Weights of a small GPT-style language model, trained from scratch on English Wikipedia.
Size: width 320, 5 heads of 64, MLP 1280 squared ReLU.
Each number is 50 + 15 x the weight over its row's rms, rounded and kept within 0 to 99. Layers, rows and columns count from 0. The size before them is the row's rms in percent of the matrix's.

# layer 3 MLP up, 1280x320, rms 0.103, rows 273-282, columns 160-319
083:66 44 65 39 36 71 40 46 49 75 46 38 79 43 37 27 70 49 27 27 72 52 37 23 78 80 60 49 48 66 37 45 19 65 44 99 53 44 31 32 59 36 52 25 66 59 58 47 50 54 30 56 54 22 49 57 56 62 56 53 19 29 36 52 37 53 58 44 54 54 61 59 61 56 58 45 48 36 29 60 64 58 49 75 60 50 25 76 63 72 50 50 69 48 80 25 16 03 60 23 63 32 67 57 60 24 54 52 40 55 40 75 71 39 31 43 58 51 60 25 58 38 42 56 60 51 46 63 63 30 40 33 57 47 57 33 32 62 49 19 56 43 54 68 45 49 66 44 60 74 42 56 67 47 63 47 56 67 38 52
094:47 21 46 64 71 55 69 30 50 51 46 51 44 66 47 63 47 41 42 46 50 60 25 53 32 38 27 45 56 48 61 21 40 27 59 48 54 68 48 48 61 37 66 34 53 64 37 44 43 67 39 46 24 62 19 47 65 36 55 43 74 43 47 24 57 28 57 66 56 73 59 40 57 54 24 46 33 52 46 47 63 59 38 60 55 83 38 84 53 45 55 62 69 38 25 38 48 76 58 31 38 16 62 27 31 37 51 47 90 62 52 45 16 41 41 54 36 52 51 51 58 54 36 63 57 46 56 56 28 63 36 44 43 41 46 42 33 51 48 70 54 29 42 77 60 60 67 24 27 55 36 47 53 14 72 49 36 52 24 31
100:72 34 52 30 42 42 25 66 50 55 44 32 25 61 22 56 61 54 41 76 50 55 51 25 33 62 37 46 45 31 63 53 70 54 68 50 56 37 31 23 47 66 49 42 53 69 60 53 66 40 50 37 43 79 45 52 57 38 71 65 25 51 53 75 60 24 32 41 32 52 54 57 43 48 30 49 44 55 72 43 65 50 25 33 74 52 46 55 44 48 56 65 62 40 25 42 58 40 26 32 41 50 69 48 50 29 27 51 46 34 15 21 64 42 49 47 35 50 37 65 27 30 69 37 74 32 35 52 35 49 49 59 37 73 67 33 49 41 67 38 29 45 37 15 52 63 58 67 64 29 37 42 49 28 54 62 35 42 53 86
100:61 71 53 46 54 49 40 60 75 69 51 61 53 33 34 51 65 54 58 45 62 36 47 39 46 37 54 48 64 50 43 49 34 41 32 28 54 44 64 60 53 15 20 94 62 48 36 58 38 28 35 65 65 35 43 60 28 72 28 44 58 52 49 67 80 36 61 59 60 44 57 52 67 52 54 50 82 33 68 85 73 46 49 56 66 63 82 97 62 46 69 66 60 63 60 43 47 61 45 82 45 37 52 69 31 68 50 42 61 52 40 53 72 31 61 52 60 56 44 66 66 65 37 56 23 32 40 25 88 62 44 45 55 63 71 67 48 42 65 67 70 37 58 41 41 50 36 54 46 59 66 56 63 41 47 38 32 54 58 76
112:69 66 50 68 78 71 45 85 63 78 68 36 79 68 39 37 28 49 56 28 41 55 44 53 72 64 43 55 43 75 32 56 60 29 39 57 19 38 47 56 65 44 89 30 68 37 33 40 46 27 51 31 49 49 32 74 56 51 58 46 52 49 73 40 36 51 54 44 35 38 43 64 39 57 44 31 33 78 65 57 82 43 21 49 39 47 44 60 47 52 48 79 72 41 55 46 65 66 44 53 42 50 30 51 51 76 63 55 38 90 31 48 81 73 41 38 25 14 17 59 46 31 46 27 70 27 32 78 07 44 32 57 56 56 45 51 52 42 60 47 61 62 46 26 61 63 45 65 30 49 43 43 64 71 31 48 58 54 78 54
105:20 61 71 30 47 42 47 45 61 54 44 46 36 31 23 50 30 20 25 52 32 48 61 65 76 54 40 53 35 56 73 58 55 49 52 84 45 61 63 76 67 78 57 28 46 36 37 66 64 22 56 37 70 34 36 65 52 55 29 40 39 25 40 54 86 61 42 37 52 31 75 54 41 36 57 48 44 71 59 63 45 48 34 61 62 61 52 42 50 64 21 49 37 49 40 53 59 73 47 62 41 44 70 51 22 55 55 41 46 22 29 15 60 50 68 53 67 31 63 32 53 57 62 39 65 26 74 69 43 46 64 23 34 41 56 25 29 47 36 58 51 76 30 31 48 62 59 59 33 38 77 52 53 50 68 40 20 54 67 64
110:67 74 52 62 31 42 45 50 54 60 46 41 27 62 40 47 31 56 32 39 40 55 44 43 57 27 39 46 70 34 47 48 39 62 27 46 40 53 55 56 63 52 48 63 22 51 55 82 57 34 47 35 53 48 51 58 45 60 25 43 65 50 39 52 61 39 56 47 19 55 79 41 40 38 68 58 59 54 47 59 59 75 39 13 29 57 35 35 59 85 88 58 55 38 45 27 42 44 72 56 45 29 31 67 04 23 48 67 55 39 63 58 51 31 38 48 35 45 63 77 62 41 48 14 59 33 31 42 49 42 54 42 40 27 57 66 58 69 52 52 41 57 53 48 62 49 57 50 55 47 66 32 51 33 33 43 43 91 58 43
118:45 20 58 33 25 64 63 35 54 38 36 59 53 60 24 60 56 66 58 44 30 44 37 51 39 29 68 70 62 63 64 35 25 54 45 84 45 62 64 36 43 64 57 55 16 29 62 50 27 32 39 42 31 72 34 30 77 38 35 27 53 48 80 19 60 42 46 78 44 37 45 32 74 49 51 43 52 32 54 33 44 51 68 58 21 39 54 45 38 57 43 37 47 33 50 51 52 29 41 66 52 54 40 52 55 14 75 68 62 58 78 55 67 31 72 54 36 48 36 51 58 96 65 49 58 49 46 39 41 53 49 44 54 67 45 70 41 78 37 61 75 69 33 47 54 38 60 71 59 49 59 52 55 72 28 54 58 53 61 64
115:39 27 74 38 50 45 53 44 61 29 57 61 90 82 16 53 43 56 37 62 65 58 51 57 58 71 61 45 50 54 44 40 51 57 71 45 39 30 47 40 50 53 96 43 84 69 51 36 30 68 33 58 07 56 22 66 58 82 49 61 43 48 27 62 59 46 49 55 65 77 62 35 55 39 64 22 76 92 43 63 48 36 62 31 30 49 51 68 68 48 62 67 71 56 42 60 39 65 60 43 52 34 35 61 48 59 69 47 31 32 48 42 35 45 69 22 56 45 36 55 57 35 61 20 48 57 62 40 50 46 33 59 43 73 93 40 24 50 31 69 59 57 30 44 66 45 54 51 63 31 66 52 80 67 44 42 77 43 56 54
080:59 36 76 66 46 41 74 31 41 40 30 28 29 54 48 57 58 36 41 39 64 49 41 57 51 38 79 42 39 49 37 30 65 75 37 46 63 25 71 69 72 37 54 36 47 66 32 73 34 42 87 22 57 29 50 40 64 74 41 42 58 62 21 48 47 40 48 36 50 46 40 66 78 86 27 51 67 26 61 49 52 49 37 67 49 43 63 39 41 47 46 56 40 77 56 51 66 56 25 44 48 61 68 62 37 37 61 43 26 49 50 64 73 73 49 53 27 51 67 45 52 39 00 39 74 63 23 40 58 47 54 69 55 21 20 46 49 35 65 54 41 71 56 51 74 71 71 29 40 45 61 35 83 57 51 66 65 69 59 50
# layer 3 MLP down (transposed), 1280x320, rms 0.0376, rows 273-282, columns 160-319
081:63 34 74 38 67 54 78 34 48 59 67 40 68 38 34 44 32 53 51 40 45 55 48 34 48 43 57 48 66 45 55 65 57 58 57 42 48 38 35 35 52 54 58 21 61 57 45 48 53 41 24 40 41 17 36 43 53 55 33 25 22 44 35 58 52 70 31 16 85 88 71 65 48 32 49 58 32 33 36 66 65 52 43 49 44 41 51 54 68 54 74 56 22 35 50 55 32 36 83 35 50 42 36 60 72 67 49 62 47 51 31 69 85 49 56 51 77 34 50 38 57 55 49 45 42 65 42 38 48 62 48 53 91 35 69 42 52 42 53 36 48 31 59 47 51 50 72 41 45 52 72 39 30 30 71 51 37 55 59 68
094:47 10 26 47 45 37 64 40 59 30 39 61 47 42 28 63 48 34 39 74 58 46 28 62 51 99 53 77 75 54 68 47 42 40 58 46 67 08 39 35 48 47 41 57 53 37 58 29 41 73 46 41 40 61 69 41 47 51 77 46 36 36 62 56 82 19 50 73 47 53 56 56 35 69 52 45 62 58 45 67 52 68 35 37 62 50 31 43 24 24 62 35 55 53 65 89 42 30 49 47 61 20 42 58 34 28 58 23 37 53 51 41 64 64 33 82 28 45 54 65 49 46 61 45 67 31 57 50 49 69 43 73 49 49 46 49 66 50 58 50 30 29 79 41 50 31 64 51 68 54 67 47 41 35 43 37 60 47 54 54
098:67 44 57 52 51 66 58 34 40 64 36 55 50 63 61 36 68 46 74 68 65 56 43 43 27 50 71 51 37 73 34 53 40 42 45 48 60 73 45 82 12 92 50 58 73 52 42 45 54 67 52 16 73 72 44 55 48 31 33 60 41 59 44 49 41 55 48 59 27 45 47 23 16 70 47 39 52 48 28 37 45 62 62 49 59 55 34 75 46 66 47 50 33 54 48 44 60 39 29 33 20 47 46 70 64 50 19 48 36 40 41 34 41 56 72 72 37 70 12 44 67 61 45 35 27 64 22 25 50 51 53 45 42 47 44 40 56 53 39 48 19 31 46 44 42 55 41 38 69 20 59 71 66 30 76 56 72 36 61 57
095:62 37 43 59 33 43 30 54 46 40 40 59 48 27 44 56 66 50 65 59 36 43 54 45 28 53 37 50 57 53 53 43 35 69 33 58 84 38 79 31 37 47 45 65 49 75 45 45 65 74 56 88 47 79 55 54 39 69 56 53 62 52 67 26 52 66 44 36 60 22 69 41 44 28 57 58 44 38 69 61 84 42 39 67 53 66 47 33 35 38 52 57 47 57 44 33 27 38 49 64 36 59 62 41 41 50 64 38 71 37 46 72 69 38 63 44 80 85 32 19 50 52 57 63 51 31 69 43 63 84 39 22 51 47 38 66 60 17 69 75 50 31 61 82 53 49 24 24 28 71 55 50 62 80 36 54 41 40 68 56
103:24 67 70 74 61 91 40 83 36 36 52 51 62 36 48 37 51 49 71 39 47 23 49 83 28 51 64 56 68 40 43 51 57 55 51 51 49 51 41 62 36 23 59 55 48 34 70 48 54 54 42 55 94 75 36 71 55 43 63 36 40 26 56 56 33 25 69 37 43 41 28 42 77 67 35 53 54 87 68 38 62 35 57 77 61 70 45 41 38 42 67 71 84 28 66 69 51 29 65 28 43 56 63 53 69 53 56 64 40 39 28 33 54 45 57 87 53 69 69 42 41 27 75 52 45 49 74 61 22 31 51 46 32 41 45 38 28 48 57 37 56 42 42 25 26 70 58 44 40 74 34 48 44 46 37 42 32 56 44 44
111:18 30 32 61 67 36 52 49 62 29 34 42 46 31 47 66 58 33 37 52 58 66 56 82 57 55 29 81 38 60 42 68 49 39 57 86 44 61 32 63 93 74 63 34 43 51 49 57 42 43 38 61 64 44 58 48 44 43 26 50 42 40 73 60 81 56 44 32 49 39 60 54 58 41 62 49 16 49 79 51 38 37 39 64 92 43 79 32 51 50 30 45 33 33 44 66 68 60 52 58 43 51 57 57 49 29 55 49 50 38 45 11 46 65 56 30 70 61 69 51 21 41 24 40 35 35 59 63 77 31 50 63 27 64 45 64 34 41 54 43 36 58 42 47 50 46 83 40 58 61 38 51 35 71 63 47 59 43 41 51
102:46 40 61 67 70 25 44 29 57 78 55 43 40 61 60 42 42 68 46 52 50 28 66 49 28 68 67 59 43 75 66 61 76 45 49 65 60 40 42 50 75 55 38 32 25 49 48 51 55 62 48 37 48 68 25 70 70 37 47 43 26 29 65 44 57 47 25 60 36 43 59 27 70 38 53 45 47 52 86 41 48 29 38 04 30 58 40 47 50 66 71 63 38 50 63 61 30 41 25 41 42 67 63 33 54 56 39 46 41 36 17 54 70 41 62 66 38 52 58 55 48 49 48 35 37 41 47 44 47 49 69 65 57 38 38 30 68 44 39 41 29 10 46 41 50 56 35 30 56 63 35 32 57 36 58 52 42 25 38 42
122:54 30 38 78 66 33 55 63 48 61 49 77 31 73 39 43 61 47 40 30 49 43 58 38 52 55 43 51 58 58 60 48 58 69 44 52 84 20 59 50 66 44 74 56 32 58 30 46 51 39 46 32 46 34 52 49 69 53 69 43 51 61 54 67 42 80 72 39 51 52 59 40 70 20 51 54 32 18 39 76 47 47 51 25 49 21 39 48 55 80 46 45 60 67 38 53 47 69 53 47 22 40 63 68 54 35 26 44 31 55 56 80 58 44 48 65 62 56 30 51 57 88 68 33 55 30 62 32 47 43 59 62 57 25 59 53 39 76 38 53 43 72 51 41 48 69 39 28 52 51 41 51 06 55 43 28 47 55 53 63
114:41 36 40 76 20 69 82 35 60 19 47 73 46 63 70 39 29 47 55 69 62 60 54 60 36 49 44 74 66 59 63 62 34 52 55 43 45 46 18 34 39 54 60 55 39 91 42 38 49 78 39 51 51 49 68 60 67 46 39 61 54 48 87 56 62 51 35 50 41 24 64 53 30 67 41 46 95 34 57 53 43 29 69 52 40 45 36 67 73 67 69 57 46 75 44 17 42 63 60 26 50 22 26 46 61 15 52 67 46 34 41 45 46 58 45 41 27 51 48 62 18 39 32 71 60 44 65 16 39 58 45 46 62 58 38 59 53 53 68 37 42 32 28 42 47 43 56 66 45 65 47 57 75 63 75 66 44 28 41 00
078:45 58 57 80 33 28 42 23 35 59 58 54 43 60 57 55 54 53 68 75 54 50 61 54 48 60 65 68 52 46 43 73 41 62 27 44 68 37 30 51 49 30 07 29 51 52 58 80 65 54 50 40 63 60 28 21 45 50 26 26 46 59 52 52 29 42 52 54 62 18 38 40 39 65 61 40 64 54 53 51 45 41 57 72 71 55 36 41 35 40 65 75 49 23 50 63 73 46 58 21 49 24 52 55 64 24 51 23 43 62 31 67 53 28 51 87 41 59 45 35 50 36 24 38 33 33 40 53 50 64 34 52 42 39 70 32 75 67 63 47 72 73 79 40 56 63 65 10 46 95 40 60 53 33 60 57 49 64 34 17